{
  "activation": "geglu",
  "norm_place": "pre",
  "norm_eps": 1e-05,
  "attn_scale": 0.177,
  "bias": "none",
  "parallel_block": false,
  "init_std_o": 0.0,
  "init_std_down": 0.0,
  "beta1": 0.95,
  "lr_head": 0.00791,
  "warmup_steps": 200,
  "decay_fraction": 0.92,
  "seq_len": 1024,
  "doc_mask": false,
  "dataset": "wikipedia_en"
}
Each number is 128 + 24 x the weight over its row's rms, rounded and kept within 0 to 255. Layers, rows and columns count from 0. Numbers have three digits each. The size before them is the row's rms in percent of the matrix's.

# up: layer 10 MLP up, 512x128, rms 0.111, rows 348-361, columns 0-63
# down: layer 10 MLP down (transposed), 512x128, rms 0.112, rows 348-360, columns 0-63
# gate: layer 10 MLP gate, 512x128, rms 0.113, rows 349-361, columns 0-63
up348 102:122129138106099109136145114100140112089101141101121169118157154119146133166160130136108182102120097121081119147127160118132141166178139138134099111121124129092138128128113127127089123125157129
down348 101:143158127138123116071131140146145134105157120120088116109103136133093142127150142117099155139104105164162118131109125132141110115147122140161163160163106170101092104110102104164117115130075114
gate349 104:160163124141129146126104127117143118078110122107137099130110112138150110080148098153112124139162108122127085141133123102086127125148120126152119088087125092167111127139094164102132119128143145
up349 104:124104138126139110102102116101170154133118130115130104169109141141102122110120137090133176149188061148122148101113163124109156135170085156148147132152146141106109117137150132190104159138093114
down349 101:121114168128147160136128121147109139146147113101120099129152104100133133111167155160151138096086140121134126152092130181105119159128144118104161110106125071149146143138117141131114124116123128
gate350 099:089142127178147106164132140096116111125102145104185105139112063093136133134103115152136160095174063136125117137157113112128151181127132151134132179122119126131124101175153134149121138156098112
up350 101:169134087109067185117129181110137142158100167140155100108121105108127117136085119116107111163131149142162126107158142134116110111129148143116120118107097155129106088126124154151105168110123161
down350 098:132092118114122130107130109092147131117079120120111132143060137159159132097142172090109148121112091137144147142140116099137114150129144099190102092154130152141151138131093118134103109148102130
gate351 106:107120128136123098155140165171137166095178113154169087154118141128081121156082145159128138124087177141154133147118127099124125150141144126114136098123150112115138112102113149150150110130138176
up351 106:117150168157124176125127121158139111174103174119138131116123205145134152103112131127164148127122152110131136136131160117125121130130130095124119163140126155066130141146085119150119156141124146
down351 104:074115126102095133105121103127118093095128111062146163103095112168119135104149105181107158127142128140113150106123142135109173142141118136174128092156077165118139099140121124094158156071116138
gate352 096:141140150112115131182127133156142104089086197109121134139141123144124144085124080181126099116129171151096108105115129101129140160109173099142123085078148139092139105140106103116148147127178134
up352 100:155159139115137165120109168143128121133153150139117134184154120150129152110138136147121132164131148096143112131071143124144128146175120216165096111067142148146152124168133122132118157161138172
down352 098:138126109131096125126135089148125147116119074125119152143101172127168147119118146123144124153155147145159076164104110113142121129082131136132117148101111092148127161107144105144138150144185123
gate353 093:134114146141111157142131146133157086142171108108145104118174165110079134178136104120143112116134138152154124086109134141127112052106115149121112115186145125156124134120137154128161155133164134
up353 101:114126082132107099110126204119116106127115170157132112153150150094125101155102111148162103147116126108119130090158106150104169157178120165112168142121126166105116127124128150145150134086089124
down353 093:085153146119136147133144102120145129134131107151125153146097119159126119163114145096110116109128143118148177176141138131175153152138107123136135132150121169087124147135150124127158138150139102
gate354 096:094151132142095098119131137132096149139161139103131159119147141110114165109118166112184114147139086106119169116158112114128148168110147104085109134145105157093134116130125113134133153135127141
up354 103:129129144128132143123120095128134134133150110124110158151115105141166142146169093078137168101132114133115115118135168130134108140135075120143113166167156139141101123164096089124153095178129122
down354 098:178147100141114144114138127152124135130145160159142123106111172093123138131057163145140107158127111130117158132164084157127132155104154120101122132116110144106126112120145151156115160110117150
gate355 097:192115172134103131175087138148125111160132124124160138099117109133168094112159159129081133132135108132132099139124113084120149081144107100128128158065113137121119131154115103169108173158128145
up355 104:175194121124115183127139162099109129105141125137137118132156110096121120091120149116095137129135184132108115157094148140098115105118109145140135169150141103126127100121160114168114126127108129
down355 099:167109125155151108112152081182136106136132102125092106106139110101090142151152143137075158133088120142120131135115148128132125123123156131072118087109133128150162098109122136131102175111157122
gate356 098:151096115187133134151101103131138125115090092116126097130179143160121154105095112151144126126130124145110129138182121104119161101098178130120128102171108115194113102151104122127159084142120124
up356 103:081142112146074091142156137146095136165143088151113154096115120111147119138101163145111119104135079145148148137139129127146169126184145120167145136156146142139167154110105135104198110098100137
down356 102:116158140092114143105127156132122161165143137171126121156111114126108120076117148093119132107138113137130165179169141136099203132198139124110139096144119139145124124147149117149161137146165114
gate357 102:171076179161121148164159132118137131140082132153127135110135171121111135125103137155157120107163147171121115159135172128109151147138133118123109112157151122143156133107109126145099122073109133
up357 105:110161143150094129116167131150094098102128149122086146138133114121125155150101128165176132124133126095103141136091110147137146166170142127111135155099160173164142105133159175140131128168137138
down357 106:130113083129149100173120138119148149115120129141094144123113140128112091126192130112119119139114092134163123113156130123132043157073138109170102114156121148137115138115113103111119142121108124
gate358 095:145116138125134114127117166159177114160149118116145129129153113088143089140155187117154103118124109128170115155101131126083139158141099151142128145078089135130119127148166138121160155143105153
up358 099:128118158151113154137170117108149117136147113128087081110114119156164153090107146105101156138152134195122127165114103108120102139168144143143153107150145143122146185138114104103132129137126122
down358 099:092141163121150160163091153134132152117122115147177184083118121101147127112109142126159125113145078117121101095146135131128138097115147134091078111104145122107120128104154149126138134121152100
gate359 100:155104146156137095129101155139108138146140154086142104125083144162136126157141111118100078089137125133164149142148159140157143150152153121107142160151159107132139118145146085098109123110118068
up359 098:132146140164121119088108117145142124145144107151104122117132180122149112116132142139095094114171164104112106173072107107114143123088082138137117090098120119146127124116150154082159132151100116
down359 095:073110125076114132177172126093062144136159145101139217123150131146136167085108140125113151110120120140082106095119134131144155119117155143135112178125109120140119096149136111141139120154129125
gate360 102:124167162105099135109133128140092137106156132091085123112119153118100124114086114112118120098156141108105149125129115176104131100116147106125118127133132123152054092128144075119138126070108133
up360 097:092073120111135121157094124135128063183083100132141127110155101152138119122128122122114127111111115133102188130150131183107138119175094104138128105158120144163124098163111085124123133139163120
down360 103:146128107171152148110102095168139155128133129123181132112130106109151146141118115167120128168121102130176124136156137135144091159149090162155110121146112114153131176151130136138150094122097070
gate361 102:138137121113142131092173131123139135068140113099118121126144140124093113145145127132128143157166107143158153119177108123129107130159144156142115160111097088117103150151153114119146112163139158
up361 100:151095106181160131125070142096102149123100133167142116163184117133134168130108125117104107126132086146127136119104108105110134139122100092117111104116138118123142099043111135146122131122127094